Weights of a small GPT-style language model, trained from scratch on English Wikipedia: 12 layers.
Each number is 200 + 20 x the weight over its row's rms, rounded and kept within 0 to 999. Layers, rows and columns count from 0. The size before them is the row's rms in percent of the matrix's.

# layer 6 MLP down (transposed), 512x256, rms 0.078, rows 494-511, columns 64-127
106,225,207,183,223,202,190,229,258,199,177,201,212,187,206,214,191,195,208,231,195,204,200,179,222,157,231,200,172,153,192,212,227,177,210,187,171,209,197,240,198,217,178,192,230,217,190,218,214,198,186,216,208,209,190,195,227,189,236,161,216,236,201,245,175
106,227,149,212,202,222,192,192,195,236,226,223,220,201,175,194,213,177,191,214,208,204,196,224,226,227,206,226,182,206,213,185,191,218,214,144,240,193,195,184,179,208,188,229,205,201,207,222,210,200,233,235,209,171,205,210,181,201,203,190,232,196,198,185,203
093,194,193,231,210,202,247,187,196,194,180,226,191,192,210,172,177,180,205,213,217,194,216,183,168,224,184,195,205,184,175,173,205,218,215,222,238,174,216,189,227,195,181,200,206,215,222,171,187,185,214,162,149,221,199,184,191,211,189,192,165,214,186,203,165
100,173,218,217,182,226,227,201,178,164,241,152,186,198,214,208,179,210,188,203,220,217,172,196,185,229,205,190,199,210,235,215,186,225,216,206,222,207,174,240,189,197,231,196,190,205,223,214,183,188,208,226,201,185,194,197,189,192,212,177,180,174,219,208,172
097,228,205,217,187,224,174,195,176,194,200,178,201,152,208,175,207,208,216,228,191,219,206,201,179,153,207,217,198,220,224,200,184,212,212,207,203,210,190,176,195,224,210,204,236,213,206,189,219,183,207,192,202,166,167,208,206,203,181,164,206,207,198,202,212
101,168,233,166,161,218,188,176,244,195,197,237,217,191,194,218,194,218,198,211,173,233,183,202,186,190,184,164,205,168,195,227,185,189,208,203,184,190,202,197,241,191,234,197,206,201,220,199,209,219,237,240,199,172,202,217,193,210,190,207,193,191,224,196,167
098,180,186,178,179,163,215,163,187,192,220,195,206,207,202,214,159,228,202,198,195,180,202,206,219,210,191,185,199,186,206,209,195,208,210,194,205,191,200,180,185,212,200,221,196,172,199,180,197,190,210,187,212,196,216,197,230,213,154,171,185,223,205,212,211
108,168,197,172,188,232,192,183,238,214,199,170,204,217,237,228,181,218,197,201,201,174,234,176,207,195,194,188,211,185,195,185,209,229,177,212,211,180,231,183,216,198,209,201,184,177,167,224,244,195,205,219,196,208,229,188,150,185,209,205,190,212,210,199,217
096,235,180,199,172,247,201,199,207,199,242,189,200,206,216,184,190,176,232,203,207,203,164,207,205,166,191,173,208,216,178,207,147,209,207,213,226,227,207,211,194,231,175,175,194,173,188,206,171,199,217,183,176,172,229,219,240,218,199,206,185,163,203,232,199
104,243,201,208,232,220,189,197,202,190,161,184,198,217,237,216,188,199,209,176,211,186,198,185,212,206,210,177,223,203,197,165,209,207,178,203,224,229,208,214,225,221,196,214,204,204,202,194,211,224,162,201,206,158,177,174,135,197,230,224,164,177,235,216,178
098,211,203,192,154,202,202,228,185,190,204,211,169,208,171,215,210,164,155,226,207,203,193,189,183,194,199,198,196,186,198,244,215,183,212,183,230,176,183,205,191,219,204,211,205,218,188,167,192,196,172,204,236,172,200,204,195,214,190,195,149,169,235,204,200
098,228,177,220,180,164,205,222,184,209,192,221,174,200,200,193,214,177,183,180,214,203,199,156,205,181,214,217,188,173,208,224,208,196,213,195,218,206,194,210,170,197,201,179,166,210,153,169,218,210,175,211,194,198,237,207,224,182,222,187,213,199,192,195,195
093,207,167,195,249,183,213,209,219,203,231,220,182,242,177,209,189,189,211,187,193,190,153,191,190,215,218,259,198,159,203,192,187,218,231,215,195,180,209,194,186,200,185,215,224,211,190,206,168,261,215,201,177,219,191,219,205,215,203,206,202,177,215,234,197
089,194,247,228,199,258,188,203,193,194,203,236,188,201,207,168,207,220,197,201,181,192,206,188,164,214,177,203,170,185,212,211,191,180,209,206,216,178,184,167,172,201,205,195,215,209,233,198,199,202,156,195,216,216,214,167,194,225,185,175,166,189,180,194,172
099,175,211,211,211,169,201,191,196,217,174,204,185,168,186,215,218,224,203,180,179,162,193,219,211,158,197,184,214,227,209,172,200,209,201,193,199,206,200,166,185,181,200,187,239,214,190,228,253,183,174,189,210,207,185,193,222,198,198,203,227,224,242,203,183
100,200,194,163,175,199,179,186,200,211,246,208,227,192,168,193,172,169,194,176,205,194,192,217,209,191,184,189,200,193,201,205,254,196,196,204,206,207,187,178,193,229,185,188,215,210,185,206,195,200,196,192,219,160,240,199,193,194,167,215,195,192,238,204,162
097,215,195,209,215,208,182,196,199,161,219,220,225,209,188,198,183,209,180,227,202,232,167,188,219,199,206,181,192,203,206,196,210,201,210,164,187,228,221,161,184,193,172,190,186,187,187,206,201,164,215,224,193,179,173,221,185,184,216,169,164,201,205,196,264
107,181,224,181,209,199,196,201,184,190,204,170,234,236,202,238,202,166,161,245,215,186,197,159,222,163,184,206,238,184,214,227,178,215,201,178,186,183,228,223,224,211,227,170,213,210,178,209,183,159,201,203,225,196,185,209,227,225,169,140,170,210,203,225,222
# layer 6 MLP gate, 512x256, rms 0.124, rows 495-511, columns 64-127
102,231,210,187,192,188,218,178,209,234,243,241,202,182,195,209,194,225,153,196,199,170,196,208,218,231,186,185,222,173,223,226,250,182,178,232,202,201,177,225,175,156,205,166,162,215,213,195,177,182,204,202,228,181,230,164,205,156,229,201,193,252,194,204,178
094,207,228,216,227,146,211,243,191,218,182,187,200,187,204,244,189,199,210,250,179,170,199,175,192,210,213,224,181,188,184,214,208,194,205,231,211,227,222,200,210,179,207,227,176,236,188,195,194,254,168,201,200,178,175,196,224,224,217,214,173,179,183,155,200
102,180,202,203,212,201,216,172,177,199,224,178,211,187,203,195,180,215,194,208,204,229,189,196,188,211,178,217,158,221,204,187,199,184,202,193,216,178,187,175,211,248,194,202,180,209,180,190,176,176,194,198,198,197,179,196,210,188,201,233,231,246,186,163,184
101,169,194,192,213,222,199,200,220,198,187,196,192,204,186,216,209,200,225,177,199,210,185,195,167,210,193,216,159,187,212,186,191,186,187,206,210,190,183,224,217,214,193,175,231,205,205,161,191,204,181,198,168,175,171,168,221,239,159,158,230,202,174,221,215
101,179,193,160,207,218,211,214,175,165,178,212,193,179,183,206,210,179,193,206,208,192,199,174,207,218,183,175,190,203,169,216,171,209,185,199,201,179,202,153,173,222,233,203,195,215,214,224,205,225,198,216,216,208,188,187,199,170,172,200,236,189,192,194,209
102,199,190,224,186,180,209,191,193,174,176,222,221,225,198,207,204,207,192,207,237,199,228,219,183,214,193,184,214,209,216,217,180,191,203,211,226,215,184,167,180,210,186,228,204,218,200,234,188,187,175,206,216,224,157,197,211,203,174,208,187,209,202,184,169
105,166,229,205,215,231,215,181,215,208,198,191,192,193,238,172,182,200,189,241,181,168,192,222,148,214,216,157,223,172,232,179,155,158,186,191,197,199,207,206,240,241,207,210,164,204,208,184,214,223,199,201,219,222,160,198,173,182,210,205,190,202,196,208,208
097,203,180,181,188,233,186,215,206,174,192,166,226,176,190,206,206,189,196,179,198,187,175,209,215,189,204,182,234,199,213,186,180,192,209,171,174,179,214,179,224,225,171,193,185,212,213,204,222,233,177,214,222,188,229,239,204,195,210,197,212,229,164,198,180
106,221,197,163,170,181,223,211,188,204,225,181,214,194,208,215,199,212,175,183,234,186,219,201,213,209,208,177,200,181,199,192,188,233,216,193,178,176,197,188,207,228,198,204,192,182,223,223,195,208,186,215,170,211,183,168,217,198,177,189,216,200,136,226,167
101,196,197,203,192,185,220,208,196,202,232,187,202,199,198,243,216,208,225,162,199,204,213,185,193,156,181,192,198,233,243,198,214,207,214,189,218,180,186,187,192,202,160,195,190,207,204,166,189,213,215,158,236,215,202,212,207,151,159,208,201,215,225,225,199
103,171,177,178,191,191,214,160,188,185,186,175,221,216,185,191,205,157,222,201,217,204,170,218,194,202,195,199,139,241,207,226,170,202,174,212,156,196,224,217,174,217,204,218,247,193,219,203,184,201,217,184,206,180,189,206,200,192,186,179,196,195,184,179,214
096,170,233,215,182,188,198,174,237,209,255,176,202,192,210,234,194,219,216,207,194,213,242,174,181,215,199,198,186,201,206,195,170,217,185,209,205,194,236,203,214,201,185,214,200,213,214,172,206,212,212,195,182,163,202,193,180,162,217,212,196,184,190,180,185
089,182,224,216,186,184,200,214,225,191,206,200,205,206,224,216,215,215,216,215,216,203,234,213,174,205,207,168,181,182,243,201,165,175,186,207,181,184,188,210,205,190,200,210,181,175,175,233,196,223,202,221,185,189,205,191,196,199,181,209,215,192,195,216,209
101,216,180,173,184,166,214,210,159,181,233,215,186,184,189,246,231,206,153,178,209,227,217,183,206,229,187,218,214,214,222,189,171,225,194,180,231,188,217,219,210,213,199,203,174,210,186,200,181,182,167,205,197,238,184,212,223,177,220,193,186,207,194,189,193
098,209,231,203,231,173,189,196,218,171,146,198,192,185,237,204,201,205,201,233,207,229,188,217,177,214,204,220,212,227,181,243,203,180,202,222,226,163,207,193,201,198,206,180,198,251,181,167,209,163,173,179,197,204,196,187,215,204,205,208,201,169,197,188,196
098,184,202,200,190,203,212,194,220,177,182,209,182,201,197,199,199,201,173,215,171,181,218,213,191,199,193,206,205,184,178,218,200,197,179,211,206,163,208,166,191,189,234,193,236,191,178,231,224,228,203,201,188,169,196,223,188,188,216,228,195,167,167,187,192
106,221,229,228,208,179,221,182,187,176,181,203,184,210,227,178,207,163,190,202,214,177,194,211,189,211,206,194,209,187,218,226,230,238,173,205,178,194,172,200,212,238,235,149,197,196,221,189,196,205,214,176,188,187,212,178,195,189,153,183,192,183,198,202,210
# layer 6 MLP up, 512x256, rms 0.127, rows 495-511, columns 64-127
106,157,201,169,214,183,231,171,210,196,184,190,184,250,204,226,190,209,227,180,184,227,207,156,206,175,207,197,188,216,213,184,232,220,206,213,184,170,136,176,188,193,195,237,202,183,199,229,220,225,200,226,194,199,215,220,197,232,150,234,221,182,206,195,230
090,182,202,178,192,209,188,221,211,173,233,181,226,214,188,221,187,180,200,178,220,207,187,192,214,191,192,176,244,232,223,183,186,195,170,185,164,189,211,162,187,195,199,184,192,192,216,187,208,220,211,236,206,195,205,196,173,181,186,221,200,231,221,158,208
099,202,205,187,167,173,195,254,200,155,182,182,205,202,158,212,210,199,227,197,187,183,209,167,222,207,193,204,186,197,220,151,199,201,216,184,191,183,186,212,177,194,197,227,209,212,204,208,225,176,182,164,193,224,198,183,198,190,203,224,235,217,179,196,223
100,194,211,215,237,228,179,169,179,205,170,233,208,165,204,184,208,201,233,168,181,209,193,161,183,200,222,172,179,194,200,206,201,208,208,175,216,198,215,211,173,175,183,221,216,235,205,225,191,237,217,207,190,189,190,183,216,208,181,191,221,210,187,214,169
103,180,211,199,206,190,199,202,170,217,219,198,199,201,191,145,221,214,222,180,215,197,178,215,169,200,219,212,201,206,164,185,166,213,230,174,235,210,177,196,169,200,212,238,192,212,159,194,225,202,196,200,193,225,204,208,193,199,194,213,226,226,208,223,227
104,176,173,218,222,206,197,184,210,220,166,197,213,217,213,209,209,170,174,172,230,212,227,203,230,193,206,214,215,217,229,186,192,209,203,208,202,225,222,213,215,192,204,188,193,168,200,196,221,188,236,172,174,184,210,185,212,188,198,172,202,184,182,224,190
107,196,218,206,187,207,225,153,246,185,150,175,206,222,213,213,173,196,232,193,209,169,230,149,214,216,217,187,217,206,213,230,204,200,216,194,222,177,191,199,229,197,206,188,228,229,179,205,204,191,212,200,197,202,199,174,190,212,218,203,195,185,171,207,227
099,213,238,188,209,196,206,191,195,220,165,218,210,236,176,206,198,216,246,184,203,171,182,217,188,194,197,195,187,205,202,193,211,194,211,225,169,178,209,178,205,184,170,208,204,160,177,158,204,175,188,228,220,172,188,218,180,191,237,212,208,182,238,207,225
106,220,170,232,183,179,207,181,215,212,204,223,212,176,186,167,202,218,226,227,212,203,179,217,226,226,178,162,200,202,198,192,213,208,239,177,190,199,203,197,204,241,220,203,179,184,206,193,189,227,219,209,207,206,172,216,175,204,195,200,213,209,189,223,228
096,225,202,210,210,198,211,182,208,196,199,235,203,166,207,218,200,174,222,227,216,191,221,167,180,190,230,162,202,207,190,217,153,202,178,247,177,177,192,194,204,191,219,235,200,221,197,210,190,193,203,202,223,230,168,208,192,207,187,175,185,177,218,192,195
101,210,191,181,184,229,193,235,202,222,172,199,219,223,187,243,141,227,201,200,202,176,196,227,172,202,182,196,202,198,177,177,185,214,186,205,198,187,184,227,207,176,192,202,154,203,226,192,194,205,186,224,183,180,203,217,197,216,183,220,200,185,202,204,191
091,168,207,184,169,187,209,189,191,218,197,202,208,215,225,251,190,196,204,199,189,214,173,208,210,200,164,218,181,215,196,208,222,203,217,208,188,175,198,172,195,190,205,204,223,204,241,189,179,201,215,216,231,212,215,186,192,171,180,190,173,195,175,194,188
090,207,172,234,195,180,205,210,183,179,199,202,205,204,226,173,218,203,198,228,206,211,184,188,210,173,197,164,227,252,206,208,235,189,186,192,227,194,168,217,192,245,211,198,204,209,199,197,165,198,167,183,212,182,212,203,218,185,187,236,201,196,195,212,226
096,172,161,183,237,208,244,221,175,206,208,197,176,203,214,215,226,204,209,204,199,210,192,202,202,149,201,230,224,194,197,202,207,197,199,228,198,204,196,199,211,178,224,195,158,153,196,210,213,200,200,218,161,206,175,197,201,202,210,209,211,222,219,172,210
100,183,181,168,157,164,194,187,184,217,227,202,215,163,209,191,173,184,184,188,190,206,245,215,186,195,218,207,192,226,181,228,187,205,178,192,216,220,221,183,192,194,234,204,187,178,199,165,228,206,206,168,223,214,227,197,173,206,229,227,185,197,227,216,183
098,265,200,191,191,165,170,241,201,203,207,193,191,207,217,156,193,194,158,212,201,183,207,201,206,177,192,183,176,191,183,199,216,210,189,197,196,202,181,183,196,200,215,189,215,192,186,226,195,218,205,206,192,221,246,175,207,202,183,221,198,180,187,258,174
103,213,184,208,209,187,238,231,205,183,204,180,194,199,166,178,185,195,218,201,198,195,199,238,165,220,214,200,199,211,179,230,197,233,193,184,209,182,201,190,187,238,203,173,173,208,189,184,177,216,221,191,198,218,185,213,200,180,146,168,194,192,199,174,180